{
  "activation": "geglu",
  "rope_base": 10000.0,
  "rope_fraction": 1.0,
  "qk_norm": false,
  "extras": ["capped logits"],
  "init": "orth",
  "init_std_up": 0.0184,
  "optimizer": "muon_variant",
  "lr_mult_o": 1.5,
  "grad_clip": 1.0,
  "warmup_steps": 200,
  "schedule": "cos",
  "batch_tokens": 65536,
  "doc_mask": true,
  "steps": 5542
}
Each number is 128 + 24 x the weight over its row's rms, rounded and kept within 0 to 255. Layers, rows and columns count from 0. Numbers have three digits each. The size before them is the row's rms in percent of the matrix's.

# layer 7 MLP up, 1216x448, rms 0.0504, rows 281-352, columns 320-383
097:097127171154099105114154113143139118131153095148134115122117128168121159090116132160154112142118124064126122161140147167115087169123122162064090142133136194101131121113121112094136160119086139
119:158068142113165141122145163121147170140132103127111149107129137129088104093134088112088150151166115058087140144142137121119116145197137105085166116144145130131089143135162094126082153120152121
104:097092119144132133116155097107078113158098150126124146104120147076108132120121106120087107137137140122168160166114115142130172163096131134154104148059106131145110109135104103099120092115140140
095:143151093122161150169123121124140129157127151133125080079138151130138119108118098124094093122101117166163149096166140113142115197124126132123121143133112140146159092114158128112137119125089145
100:109187139118089110096141134127160144123144118146150108106144113122119109132119140135138104126134127121121131124088106092127126153120098168165157129142098112126149112128095098115099152147180139
102:144180183153150141155137146130098153135100150150128147128139175151096162138100130134137158158116120130099096113108153101147155158091156131140123116127147190105120117132132100101136150131103081
100:114119133120138120126145112134123147099133109147119151095114108080114124125147148126166161121109135133109118157138082122112142143137108167093164138139127144099065125117144111150079125093070164
103:163158172110147137071126140124148131106137099144163159123095098124128132072109111099120118131173154097117144167104157130061139135152117143143138143099132113147128116100148174147153121125083123
122:127109146140121170148185128128086142137098180139134118114122150125134087143151132124125114127116150136164133091171067108150117183110125135123132132131194126122094159160159151136125134090138143
091:127161143110114119113159106082115115147152163114118125120120158111095127096057136139116155147181118097158168135115131128110155119110171151161139163161116147133122148102078124162162161159122116
099:089136111099115149111118126142194123110128118130134089159137121162120128104112177131109140101164112126133108095142091087132120103165142086098167158147160149128080169138135104140152129140166123
102:117132116117141089114142113128167135111083094128139092127099094142192135137112121109174145144169112128076157183177088141137109135123155138166115086138116077138137122101128160113073149126123141
104:156158140140173133106129124132072094142137054125098106145094135128121115147109132108125117125097120166126132142153134067151138122098107128131130120111149112118133094172075135113140139142135128
100:092117129174123146162116116151132089152154105111106136147119141110133141107136123116136101185137126142128167154141145144099122157076122127127123107114131142115122155123140078143115135115180139
106:130090147114138122157162143118124138167096092124115140120111112165120109113119127122125141154135083095177083099134157061081126130122145115162106100148143144130095076129114110073152158147127123
110:176111126104136127154150129123123131100134137152115095097185117115118056110152107137144145162121086113119140136092130118107130118119113107109086153124125105133128144078087093148130124150112095
107:138160121123176145135115156123132086158100126132110107148123107151151118117125131129055121114169172162139116142131126052141156147157136146138075119142131122070129104132153141081117142128120139
106:122143165129173115127098130122124129084102142129102123147145155107136109140111133139152134173149134159120124101145121150124142134118121135116142166109112138144109150149120127155170094128148135
094:137108121135139136120128157105097143118160172096130158112163121127147126100105106099099117136108117129130138112157139147092111159137166118148092126140162108142116131117147110147092149162110133
100:140082094135133118135121117096115108120104079116148181099125114099127135103091143160173154069118112102145136102121145186152101127118187128131129102115171137126118141134148116175133112152122148
108:087106140109103109140098101123149127167154122164154091145134128096112128149107122183108112143123142128139151108100149117153139147116115144109118070147093157136123172070155113122121125150114087
109:143101114121132093108103147127142090087104094120137118093136093096101114172126146100135093071107119121184154109118128164145136080083115142122127116131121120118138111120122137110078126179097127
100:135108096113160179144137142132131106107101136148102159086124124131107097136117141109120106144182147108086136118136146132143131099104105133162133143161135162188146139171123142116101127120095131
100:115106139105115150066201138164173159120118138182123136121141104120176119187113116123181094125125096135157124124121149102150116176091111091118142120095140112136127150135135150149151119089129149
095:109158161156160111140154115143148144146168152140136133110110176131150130149155134107088068159131145119164117123155052065137137094129148140128158114129133189083119135129142122095139125195086109
097:121150147151110167116133127079142175066153146157092079111159142131144150101177139118163141100108198109096117118091106121125125102102129110147099108141117117107153099153136139152119102159119124
101:089124134099138112138183133116154146110101097128175178122136131143054128113056170066115101160105088133103113089138145134117125122122123150115133114111088125139100132150118105135120113152173122
092:181123126138113124120158093124156162115145107129058160096150094106126122163112123139192198165140148105146136160165173109150110165092129138083120097140104120118119119168142116150137130133107169
100:111100114101138133197103177164140108142104132089116113156095124122145114093125138084176119111133105071155145135140176129122164102116128143157119103089139122107163149136150124118149130118172119
095:094090137155133147104187158145110133148118160132162115195134114096099129128145106120111142126113116130106110074153119133096145157117136104073114088108134134139114157165076097135140105107143158
097:089097149115158103149122147129124123121118123096078127101126140105096147101103133151134138101145138106116113094107137135113153105163130103095117157134099115138125104144180133106120132152104108
100:126117157116142127127158100124098070191142136134087151121133139115138177110153124119115108140143175155125133130139124110103162171127138153112118094119133148194113111144118123124143126093125129
097:171141131103142117110102129150070141096119111127100096118164159132131145166128141139119108117102131129154144113146088151184148090104151129135140123107084129126109102169123158094126128122104105
107:099103114105126161130069104099137117113128146118193111134129138106159139120100123089108062110153107101131098176118117127134174150142177108159102135108129122095102117154085149091138114127167142
094:127110140126115163099168127139122126157147157167139142117146156138117099099112129093067115135144154128149150141144148165132133110135171122119122128146114139093120122122122131109137124106142126
102:164112152168155133108148157114114094159136118135156204143088121078162112107132106110138167079111141122152142175118124117136131107156131121164110091147118127138121144132136108116097105141141104
094:123114111141142125147139085129157160139169130113145145097147109114128121143124113138110102145131142103103107131105094139088138120096115113166098148089114152104086101148123103080135128093133146
091:114142146129113126172163125116079063165133107129126131094182135114153105148085075154139122137090157125127098141121091110088118107117157126134112134135109141153136106083136084128105057088083110
099:142112148118149146132125098102106131101155087141129121152101158119157149133116139141097120130144158133102109120144082166104076132144083123086143141134140116135145134109111120097104108119137107
100:154102095155113119137147163137099105099095146140100129108110107095096146147161143126109154118119131166123135141130130110114153127098139114124092155143173132171134154150156117117131145176154156
101:216122168134154164102107127120119184142104052146124141119140125094117072119085156137141132154101105173173127135105157093136137121169123118136119162092117147161144157160099147130091157122109129
099:124167116147128118151149111060131134130129122120120129162144155082094186086159117133111101132120164082135135117114092123150147110158152101112146114146141115104131131120134123131125127106111076
098:124132129166131129090131136143140081121167152128109163136125122163237109163131140145149136109110100132110109116170154107086118132127120182117104153099144141119102115130125144125132086102092083
097:134143102126167133091156113101119123144165121163147168121085149107142140150153154116129102153141110119055149121105146100136141151146094108082143127157125108119131132099127143112129076171136126
096:127114159119153125127108128119122138173112130124099126110124124107114123134166078112125125122161144130144101164137128133149126116110141123126128108157163117140141144134109104160131161182124152
110:159164161123112132133135154104122140143112112116106109170152141144131116145164133103152144100119093124096126132145149097122125130142117097114182126080138122118152112098159144134170141144115139
109:141155122148085104130085154101126098159122115150152096168146108116126120135135122190141170097140135159153152097152114123149099124123144127119152117096135129145140072137134139162099139129155114
094:121172123131132133127144112142133128095104121152132159105064142149108113096084171146121097100131106121130103128131107111146092119128081118122114100134140111126102117161108134154157096109113137
099:135163122141152110116145088109070159130137104113145128152122159111162187127110131151159078118130103142146137148101170140086116096147135151130173164102138116106090137138129139122094125151141123
099:115132105127130117143142137138143116073094150139088112097119185148147145123128115144168134158182143125133117109131107137123162157153126108116112117178101143140111168121169165149126140123131129
094:143142139135113125150111130123077124151172139154133138141105115166144162147105120115149151124133125118108153112112121090119135110089117105093162140108124144093171131144109097161110195166147118
098:161129123139138155136134130075140137109159102139119157099129122095110060100109136147131137117114152133115184141210140117140092114084159114141125111159129091144138131120148133124122120143096139
103:106127149122174103134144157100192078122121134156104074123159140142126091167118106140138118100092119115146120103126138153133108121094102119117103127110130099141081126176117129169135152107155117
101:128099128148155128116108145140119187125148146150171102089131120085143152128116115153116074132115138154093119119132172101092127128128121134126123105144115122150103122111146167118136154155159101
100:093135130117119163094118119156112148114099132107101166155168166079135111134119154138123141101130102096130133141157087109120105127176089122161134105152117119116126138160095159146172117129137123
103:122134134082119154146113137140120124171123167119119154160086127106114121122098127101122156135107136101093130140113104143103143184137148110157117110148122087135145125113132080109123147065157162
100:111137150110127109115151114142167108120153129112148155106083125144142120136109094145123119163109128136158094104104125155122118132124134084147172165163112142105114098139135138169122151115119154
101:132132134142133132119149125130112145100130108160148144129147130090149120117098117126129139115165127128113111105134168142117176130171123131114110152137172141123125159135142112130128108094121136
106:170098126123121144123088121120127123150115159147142121088103088103123123098121128136140136120116146106071136121126133126189159122133139104108136137158095149112125097134102097121075127130145165
094:108154085131133090122097138147107136147118099153128149083128121113100140158130162170116099120124131131158136103148085139134160163128117144167154148097102106130126139148092105114087130150105141
104:163137122092110159163117132142117097093136152124102124145095127155154143095144131118132138159111165098103153129141128122122125129130128144109116152125147136128131121117173123124107161141171126
104:154134112161128076152177071165123138149120129147134144151122111071169121093104066122130128127148135113144133097120133127138129116124147114138134094143149141167112143092119137125119176115133152
096:159099100136100131105126150111122121111151133117109137145126164150125114122156131112124134107156132141117140150092108125078154139135105141098174111084140048094131127100096109147130118135175117
102:159130128164110116108132166099169147143147136163130070112161146151127122101177139126195168119147128126107157142110090103110125075120132158099138168143093123106089177145127125174142095092121128
095:096169137134114127106137111089075159113118137136152117158139134117109108121124139084166158163119123099116119107157122141109127164129116117109148127086102149144161151135105099136126110170126125
108:102167148102091062117152141143160117110108155108114077133085148125129148127114108122137169138130112130083142155128140138118143121113113140115105106120137168142131148125132132160156121146101138
096:141128099101114113144072099135087128117092127105110119117113086156118110138101139124163098161118107124095163141130098144140131093128127137181059124103122109143178101096113113151089092128092113
104:117140131130145123138126141102119115117123171117119140108104134126123134176131129124125170148149074116082158180139123106173180117102132119138136125107156139152125115121150140181111117149155100
098:174158140115114114135141105114137167150147148117102131127131106101120186149142130129111113136120139125134103128151162118078149129133112148072109125151124146124136136089119159136129109138129106
103:106127121120095120162128131127093112150163142121105111099091131115135127124117153180113101148109130118131154106125114121091154105101085116139162132117126163101108135174146151104154169140126146
097:114126132099112108129128132169147113095117110126137110133123138148123100129140163094137128150093107173146148130104149082113139109136113170189136083127117174114096151139131130159176138131160076
103:132150162160133110121102122099114128181183117109134115111127153137142123127092148095170145129133170164132117146142119109149081179128143059094130113115111127131150127128120140134110139127130107
# layer 7 MLP down (transposed), 1216x448, rms 0.0452, rows 281-351, columns 320-383
097:145128118113143133144172122146092143136128123127134147114139136122159134151136127129059134135143149145099143066111159112140120143143105070121134155161122101108115126186120112122116164180142139
105:167129127126105136134102131098127135121126085060097159120114122107133093113071111084146171138135166129137126175124112142163087130109147115102107106134127134123134126126131095133133114132162130
103:073142158159103090128163127094119175127108136121173142120113139128147128162137132130118083134131151091092109141068159141099121107076161124106138084140125146151140153105157113131141137137119121
100:095129120102123114087139135144100138109137138113139149132098113113083112123128167134125132136122115111111133167122070148093116137090130134148154113145114152092093114102124131141121142098140096
096:141131108142110185134138140156152131115119113122110121121124146111082172099119111065114153122138119127136143109137150129144128110124088115069111129120140114130107122118154142139120090148089143
103:147145157103161116137100130114146127146115135125129098102132152147132150140155158160143167130118122136178173135129147176140104096097168147111123104108146157131132115131129153176156160112098113
100:126149151120173153195104101113178116143102084195142098162125081157115112160116104126143113166127132150119139142091198128114125110115168131133130108145139153194133147154129120119148113137179130
103:159104150097142118128145110122119146129138131135139155125117124159129114165113139121081104217172098116152135126094160094103124104179141148136116115179121130135113142106163126139144155127099145
110:103125134084113119132160147145112127120121143130122111088137111140086121121115141196167158106138135147149121120131098125154132116098165150131134111134173103139136118144099100149135148133138111
095:128116111134164129116104153153135128138059087155129126115155131128176138130149140128154111054073134139085058161132091122120132110150114152081129137099125124139132136130163144139109120110150111
100:121132113141129132126089133105159154130099101146132160100153140126134090125107096125147125118106139173118130101140131171137084109107164135130129205112120138149086120138168130145128133108127136
104:121178129177145154116131121093131134110121155127148142140149108110177142124136139120127158151103161107148136100131121127166117158136113109109109148157093146153124174135108133144095104100107112
104:123169164168125092094095146104114109124100115101089122153142121162120124098114109152090119112143130177097118095136131142103102116131147157152131093126092122124116141097125125096151121134162149
099:130146150162165116159105097128145130110116087129151115150192113159158134153104101161153115091127137107130175120147097125157182110118134130099134131115134124122139132109163149136082188131130131
109:116143167150114163130167117103127148137144106159175164117181148189135138135126108125141109142153122090163104124116102118085148103100118138163144129144131137114138106121169110146114145146121125
110:150138134185054139117128133157143115161148116130103102109194153158118092101114124126150120144154130141130132125147124155132099098131163133067133120166093106127110100134148131135177155115113142
103:167110139145165125123145101126144165167146133120165151122133133124143147154142102141148127133137137131126123094147132144130142146086105163112169158126106145126182172136175189160076123140074155
104:110117072140134107096121153120120145126112140127123149121153128127094104136116146103133116199123143116102124130079127144121123143147158112127083122141101133121120155139086123121150103106148057
095:073180125138116139117107147109140082165140102128112128148115138117103084133160089139116126140121141120135109116136092085160135107104126119075126136127160166142128132106098113117123106157104160
102:156150132140107125145093127114100111135142141125170160100148121091120127126133098133160136156178130107123109078121122200120099123117135107107142088140097143109146134110110121133121114098096129
104:106162197109114095111143170157113149102092134127150063135111137147159139134080116138114088133128100081124115127172081116081154124099148123134077133155126148135104100111141146125131166113155142
107:120101111160109082148118141141140141111117140125108131137113111176098099130155131129114119118143120119138158154135130135164115126179167118100101114155092114084153110160139153131177149160113132
101:164127081119146128097086120150079099140200131149123108167085143119123148116092103148113130145101112104123141168142154111139170125105092141107102095067119123139086163106093119142112142135154142
102:137137093138104109158132127113148159115130104126093143121122120134101159090135147156120153128102159121136145150119153149137093145121109099182131124105126104127114165073166123160132118141162116
098:157124137098110125119128126128112101089159110148086141170155163149110118111149102122186159138125104140138170122077126134087116134143127156118129152145114146135102093110134133153077152123172116
095:107111149097134149137136130118131131128117135112121126130115135121175088141076150164131113169126124094146146110129140132084149098134081151141194124128126143113088134110129139121137133128136125
099:114110142101148134153124140184143109114126125158115100154164143153101148070152114150085090139113115120149109142098154121119150126160107187131145141141117137112138136106133148194107135145142123
093:104108130087133151116091149145111134137106100146142153115139127126086169109110150163095120120068111100121141121115100152137139083082128162106152136124145147125122148109100127158112074101131167
102:108080127087080140124147166122128142109098156116147124118181084140155166111133102136128133116093136132134148128116139157102064131124158123114135154116137154154147122113149123162105168103125125
097:134109141145144127172096129138134135148118127145161157136121157139145094139090118135152118123180118144110148133099127138147116095101148160165137125154140130166107105129163125118110155121100131
098:145082070099136125117125112109110109129120110148115110087086112130112149125146171114079106133109174133121125166142107149118156145118146141150104126142130146125119130135134120118109139084087151
100:180116098136125156139151112093142149113111126109145118134109103131094155148120100117168117086128119115122174125171114172156103124115148157108161156094142153142134182159118124146122180140125128
099:138115108147118151153082126135129218119160125138152145141120152135090147091137133117139092142096128131108142136124177111102164171187146125140112118146114100125108107106135109101086110145132101
099:075125067149090147137138074152135165099112085110128146139133138106148110121133130133119165135101125135146074140190130113109119063148152151136104149171122123099145135121130121139140141131146111
098:083081188135133122093091158146138152135119111116153154125112109099099128128122136126119141136112121090135110119104150127110133132092083130144180120122141122123135122134086096120078152146143151
100:152125119103148133129157140134122138126137145125142114110127114130114115113183094113132098163106143088179159174146107108121103109155140114117099138156155147074161139167101118094131109144118128
104:139166077147134123120129103080134168095113146142124113146124133084086156137129136115129101115130079122143126137066117107123094104133122107136158139112122081091131144147145095134125123130135119
092:151148117144124112108116089116200143107114116142192123162088092135158164140146111117141138114142111084138180114102151124145114119146179168120141146127097115122122132137155144140173138134188154
096:129144143117142139103128176127128151105109115145124115128168113154111137122175140126116099145138118109122171167137177101144120108126177119116144135141133129132130123144172108184116132052132149
103:150104138081145153103082155146158106095121122161152139131120101105104176089124114102116120149131094150105106100140156106117163088131135090129153097147131123111111177117091137162123149098123150
102:170098156158141173169088150149136107130099078136108140172135097133141084161157096077116121167121156140115118107159114098129136130135156139109106100150130127128114105147095135108109127132096124
099:155150132100121148149123134127136145140142155151136147108121133150157156137136124093120151133114154123185146178141128144101108146132161114168145179105166092106162085173140131129138105117106158
097:123172150093158092152130150110130149118143159137161124114132129099149134091154106182144111095113139159162162130108109124114124150137151113149150075148129111114095113139112086118110172158091144
093:121104125144145096131137158131128114104085134091154105115168088148122084097111145122105141102134171131151141112127115104145121144154179139144135119126107158126127154128104130090107124086154119
102:168131098143115128101098123126139139124170115120148150158126134145120126155146131143123099098124107131161145152090128158116105160160178124154127150141122176134113116113138196142115162152114127
113:121129129124132098139134101136102145174148125085153112086125115100121133111097150113113136125160088191128129138141146120104111122140143073091133083135141114153163099147112121158145147123112132
105:097132110073123125123154091154181125159115134127102142113109126121172133108122169070126104111181109102152116116147108103129088114122119160144144129161100129115121075133144128149159096198109085
096:115102106145158150110161117123081147126135099141130154150169125113160153145144097108130099188115123142176138133104140139123118114108100109128120186127108104132098170119161094126105122091140111
101:129102110094099116122096135118134125171168141118109110099147129087104168132150097089157136107130095114151111124092114108109156083106126118165142111157116103108090092110115111098111157145116114
101:132135115105129113120089183148123119134151139153141135164074144151075152113116089113143163130147136094150141106139120115108152096142103147113082097152168144117110141139106134135107146133144114
099:122127123160107139087159121100142135133129118117120151109091147119121117151092126100121107119129126129104152138110157136103130132146125151112120128128119101162096152107110164089100120132094121
098:111124126129183136150123088132162143155127114119112128150136105167147157129161148132129116128098129164128112126096119125128160160176133177145096157092149150151115109128156165142106094087144134
101:109189170179134155133129093123111169100126163091142112142182168117148142127136145109119171118155065123141128089140123117121099101141170107179110125089117102152147126119108127135114117133135111
097:136141119115111138103131102125125085097091148174149127139121100134113135154127096160102136141128094119127143154125102144124164146085092167100137087143145139094118122156137142154130114125135153
102:098145113089142090111166094124101110067126163131126114111123128106089094132131115136137128115110113132149122153130127143095125091094112110124138122111133155143109102124141109110169152115140142
099:115176131111115121124128140143152145139081106122124102154112111143124112063107168163141136100101146121139177133131109142101114132160154141104088144135116122130136188158111130136133152081149069
102:125119129169107143100138152169124158146145149145139124115119123101125114147120136136159122140109106089144120157107091104153132137097094128140118127083126143136179121141165101113092114125152140
105:168142155125144166158135062094103165140130115163156160183135104106136170154152122117145103130132118147121121141136152105121118089112135114106161166148144167134143119127124090135163139139139161
103:113092094087121125114107128175123123132150160119124111141095140160166114139159132113135099126153117135112115156110147150143152144098132159102130106104109153122142143130115113127175081102145110
098:105137146091165121171146125123116097126094138154096153127162124127092096129087147148113147156135132120138102122114092153131157070147129136092134131167102147138118123103116133150142143138141133
100:137108130134113166115096126128130102131105133163148167113132114140128142134090132087115141109125097100180131143124133113135095162140138162153140137146136091097120107153122138074115154168164069
103:154131144099113140125145154133141134133127122138083099143123088151131111135087097109147143118102116117132135170127154174143157119196133095170135119109124112170099109174116095122158110163116143
098:135120109120153109098139080135167142106114103124127178168174120119146107137124114138095169134139207141124122131103126132138135129068137157143115132163109132126150094140151150139124158159192128
103:103122166100158137141141136073122146135104138137119082122110126113146123141155140136094147142115132135171097118161118160113111159100147155127110124171115145088167087182149164133134146148141127
097:094120083098107142137152150149124086111121116095133088098116120098152137168142096132124133137164125164141138097102109137151105117119150150167164175101076114129091163116140162126125165098148139
109:120163121108109123121152168136107147136141132118159159180138151092130132130136110121115148145123122163098137137121096168169167139118146134101117111108121130104160150156144134118081125152097126
099:125132138153161173103111154116128100094132120149124136125108161140140147158154161105109113112128141091150147136131132168138141136137144109113142111122154097155116088085145150093143153132128155
104:113150154124194116122160154116137091157109164124150089108107145129153169135132152128103137160146151138142183134143106147124122135134119118151112154114160132137128143109147144092092101108136112
098:129069155090148111126106118102127118193106116121173125136144095117147079083111136141137135102115110121137140127103133140141119124139158151166136143119170109134120156126137128113107157116106191
104:106168127108137137116122104114140163078138112091092132130145127098156152117125163113108180135118115131143115078148144109130110153123147124141135103134127098106157115102125131095148078153107136
094:124130181160098123134128140155116172086118114068128098165116128144133120130133136143117120146144142086181161138152170105089122115118138122102122124104137113127102113134154136095161092125101128
# layer 7 MLP gate, 1216x448, rms 0.0481, rows 282-352, columns 320-383
116:132138144116171149109134129107159155104106177125161136148114118136125101120139140145114128138090155165112160126146121125128112148131160122099158100148111148115125144135142100126116100202111138
103:124145102126077175105116147116150103131137129128118116134138162129109098175148180140120149140128162182119111162157067104133159193140136133142150173151146079130143115119127129097120121113144099
097:118135089148123081102115112178130105095125156148108104159137149156118149121151151136098120104070141142159130133125154145105131131062123095185107106124112159161136115122187158169108139129165088
100:137140173195158104126107111094106095195132164097158146165085129121162107124091118174109109123142152147145147108102128126103165127082155123128175115133120132136158139148107130141123175168128123
101:145149102120139140117149137110088108147115117137124079110140117115149122098166157115110117087123078119141128139134140131160113130113159144109121115160094083171132133092143146087156103127110165
100:128150142120119151162113141128109147129135098157138137134128129190132135130090164118179135140156088101101085129092117151095140112121122136148171148108116116146123126120147103145120089130104149
098:184170158093115134137109125108081186142103149099147159160157134161130157153098144086095138091110143094111149162123159107112164149120128100102127085151146152116173148135103151159146124137120096
104:123101070155105103158143138130107171147164124126158117116204142114122119104131153104158129134153122163160119130164188187147130105145145114145089144122128141118088121155108092158122154118151122
092:027153089170123155119121133133137131112126105107110122131176114123153108140104134151167128140104154111146087131132128112149130100117158112160146144171132118116120109117137097117108084113143099
101:154097163113086145141129107086109131140108106124147105144076079139155130092114123140114145153128124153141129145143122130084146092129166078092158092149111179106152137124125137150157077163153117
100:150100157125117144090095139157113122107114120161118111117116108091152159137171156110141128141095161130154137090168081139089108124135132133155136153154095069118138162114151117121134120109135175
103:132129085146113122124113111139096094107131141121128124154135124122132113106104118116161156145147165131126117110136121154143080111147101160171105117111113140142189124143120134114117138095119087
097:164089119114137118090130136132149141140106093136125109148129121093098121182115110156133107069136141160142119120105134073168132136119133164171136151119106140074147108093097146148124096133140168
096:139154116139146145116141176152108121126105154083090102121096129124159128123155139096126112119137103129139118130145117156137114101135180159104133116133126114089090104150112106116128153130156129
102:117127163167119133118142148105105127099076135107149087173162109131138157160143126139128117109172140140162147139153134145113105138143121128182086140153115138120078108129155109118069138125122154
107:118126083120156127105140165099131118135091114191168196130136147135145123146158125122109138108142117101101119094138129130107148133107116112110158089140093143117123118096138135138106148117124133
104:129081155157140149126133128150132099163186087084143151080108090113121098130129160092108157131127135091096161113138120111131081129153093113109140092130119130087105110142119160137165113120125136
097:142115099128080155153145102137131091152161143132135122117054110093093116122201149107103098164135140127096110166121095121126163138155145132130141177103123165127114124150159157135151124131131126
098:135117105121094146152135137123074116136117121147147118154114121138162132134119093104154129147128153132150156128125096141128168176175131157140102143127128080116136118143141126108111177068164149
101:172104106180149129118135112101127112149158136162091110123140101186117135142114164121164122103135139140081139152102110114120099076095141135146159098112109123100107124127111157126140130130132135
101:098138125086154124100162152096138118138162167178143148160154135133098122138134148158145151140144193122119116121135130112122150155160122106142168080065130090125083097106122141128163121141153122
098:142099152115122144145141149113155168099137098131120102114144150142132147174124124136161138089113132151141155150158128114112097105094106142130096118102122136109074110125099149093135113125150084
100:139152105146174124110140092153113160177093153131126172140174154129139123130130152111108146161130120134123099123145122150105116124112136135127156115149162108093084137101110098155118145124104126
092:117086149102126132129122164129126077114111129117095159118106152124126170135144142125109131106155130120086104123171147137131133146090100120147126120095148120110105077129131118132079117147120093
103:094142129125112183114118105120112146096106119159148115159139140123159107121100165136120128163102129107089154080074121125103136145103153097159136138118115116112127131146144111088114165133117114
098:100132108113117100134123117125158146148139122121105108094130123084086133134151140124129089142123162157105127190099100142129111137145070122126118108122152071145171141138117180123124167147137130
100:190128085140119101172149133126102128081118089139142128137132144131163118168175142121137110149104210140117162141123115154147129150156152117151152132115126106159166139140146145073107121106139125
098:142151118165145127150116130124152142124120129111124105135126143130122142166127131105153153101164143134102121133106147103146126114133091124135141109196130125176140109146147121155148095136114160
096:129139103152087106130095138107148139132124117135116134150151097168092127100127125139137094109152123129146137133093113109146106145118123110171106132143187155108131121143147132083120090107063143
102:133139157131134133136171157158119090158119136084112140142134109090117093156184121133091103172127088130068133137138155132138118107166143118138131134105121105137108148199136131092147130106136132
099:142137136111116115135125127111148111103121098113133102153130143155110143125144094119145134080190116155133112129141117104110162156168135133158141162110147119118158117184126142138157108157136150
099:124145135120123155134209134120132084092172165127108113132153133123118122149103148138113157117147120125183132148168123176144122101120135108133124100095138132144126152134101116119113125107090113
092:145107126127095131107075100135101091102125114148126121110112143123165175132157107139127139135121143145109138119100116164088126156133122130107109123129157045135135119150113153115047116137133166
093:139123108105117114103112116086120154118111128103137121107147123154141127133127159129122144155167145144145139126161146137140094139167156112151125112138153124159102104132158133120140089121080121
098:134124121114128133104127149144143162139129105068150063132138130150160142116102142137146152119083188144135143129129155089121153171136135099114133137127127131119159140130107117113128153144116148
096:164131128145127093081085108164129105115116140097107145077121119119076113094133148151135082093113132138132140130131134143110137127113065137127135118072101142146129144132089158109128108157113128
093:128127174109135146124168146155083139116118152079112130148115194115151138164108102146121154135148135091124101101144108126104108092104102083171085105127156120156109122132147061126120152177113124
097:095170133110053146089132123163109103123096108106123116112155128117173128124141089134096097131148164122100172144143160088136105086127171113154154124132129107129143117116133127150132122124101109
097:115141121152121169141176137153147116122105136166094166099099100096117107158115149118101140087123098121130117138146129130102170147130106117113159133102142139164117150145158116137181149088111093
102:139160122124143125096113109113142160141140091137131101134136116169127130104078130175154122186110112143134102112167140112170139149146102107160159135087133148140143124110146126157145105179098139
098:111161150107105150136112128103136096115113084112120136115112116160092131135116107157129097076108101114097170078128156122123154171163109145153155151179118121097098142126165131134081137116114115
103:136108159148120124139139139102113146116145084153102134151099109162091135112133149115127126112214183103118137110125133145169152127139139105153119147109120133085155066134111157127148129147146171
098:111183142140126146171170134093157098136145142084103131166095040152082143098101120143089154098114113093153130121128160137129151139111145145161161138112136101131127125166143109132113133154142125
096:109149147113130135138119131136135158092131115108131122145148162116125134142160086089139132086165104127099105123129110197121136097164119146123117095095124092120158115127125079115135133122142158
111:122143105146127112101126132147178105112172119118159152093136143128173145144162108127122130167147138123131144129144100149103135075091149156127137137178153099148093123113126079115108121140147129
104:161142085149138161145106099157138105174111138101103059133126130155138095137102136091086115139136113133089162122168087126090117128148102127127131191082094111105123099137097149181119122141112141
096:088139143129143152132155152160136140133118148150141138139124141084128117165156104173121108124122078052136101128148099150144119119081098126087138098113115113158170141143093100101105103114122117
102:120144152145082133106120087109135118192136131125138175162162106077104101134174133099115206095106121103127125087123126136136170097084111100151136138157132128164129133104131142166111128140150114
095:104097120163129128113116112167121138147126117136151196089154174093143125133096146149104088125145142139103095126118135103119137148134127123137147137100134121152086136122135121097085133114125099
099:124141140125144091172137087159145143169095140110132126126095140112095126127100157103096179143135104160113115111131116155114165137120121125119099123122136127141138097154135135134175129121178131
102:074154160148101142117134145134131086116142117130153104132168144112167092104136171135126154124078129159145166105148129129148097156151151076139128135167136128135091147129115089149135175104125091
100:117175118141110143132104101113098130182111154153153179166129137142142128140085139132129175110109120135130091090126115092173102130131163145133101107113152130108128152127143143140097107146150159
107:153133123129140139113113132112078136140141120107141128140102129116148125083126096101133125184088171126154137160146090160121157120093114149135109093128128072124155121166112130159097126118147163
098:146126152082089124175117116102101103132129155108112135154135126171145166160159129081073115135138148132146139133160126135120140091135103131194154113137170130146113165158167108114109094118170129
104:138112100132124107102183112125116131134110142157147126123144131150148136138110117122133125073124134203145169158147103150156113160111083166130113124117142127138190140139078098101116117105179114
098:144100139136157111118102151129109135102081154101117115117144135122080131173109119159144114159178110124137147144200107141143126087128070123167126153123112087170125157180097100154155089113130131
099:140134077139154116112098142127149115127119074145120119141117145119157162122163120117133140147112120123109101179135128137155115169145084134129100112134156123123102096142079151153102120126109111
100:149138104149146146135114136105137146081130144148134093147119115120105108127084118102095126100106140136110107112129117161126088167113107147140098128129134115129154169110140119110152143125141168
094:155122095117102118133094095128129175109141140114119097170154130109158106099126125100158155108097125132142090147101166135087128134137119110127119142111151123171151108167149130138147160155180121
101:127117118142118130100169145133128118120164125103106135143123123120142082134154103127120113121135137118153115150133125154157150132102106082115111077103153099123114130156136118126126113131149162
100:095136082123119125149141120148150090151130116134147122106119143115082170075155132143087124140129134118087117108119127119137103123116125150122133120128119102137153093141151162109121117122128116
097:131086116126146122105143099169132116114093136120079132143134111128143115158128105138157150141125156109137155122111120116132148100152104145118080154187088099144137134177112127189145113121177154
102:130129136163134163086191151160102112105118119134140116146151154144140088150113124134111085121177147124118146124157155157115120159105082113127105110131131122098121110167101125112130134150120172
098:147154092130098143146095134137164135151143110110106103159157135115121148146139140104109122164080141114169155104130097109149114115115148070148130137131124102123180116130142115129143117124143084
098:152092170138109149098117132075146095115146158151172097128136140109120126132125164136076107081132163167169138143118119165190136098167090098149110120142130128148091125155145141093136140143094127
101:108181131079122138141147124104152133091113125157160172190174114145144114146173121121153077169149129139150159078117139115109112105160141135113114108105172136127118145099158135129163129108146151
100:126122098139122136132111142054160122116120150183137154183133192098119163148131138152127185106109113140101136161138169148142140128129143139064125125107180113110171115138131117127137141103103144
095:157125114132141151129114086115143107074118130115168107154148153131135139144089139116146161128142147124144148151158071108152123119152172118149134122111129122154128091146111114099109133141108083
099:132086112120113126116109128133142114116154093144130138128109129149096100152134145107174117170114118123152164145153129107095117145136131172138122126076141111145139075142120125185101125106127096
098:169140105149080161126149156146083103146112130113132124113129120127154139095116085112098141095122086099111158123183095111103134166127140137121149153166116093117130097152109162119081148136160125
106:104139139137134130093143104112129114132135128134166111177134126091128141140143143124117119106109135140135102140136108118126153144150124186113120162107105117124112119137152099146133110103122137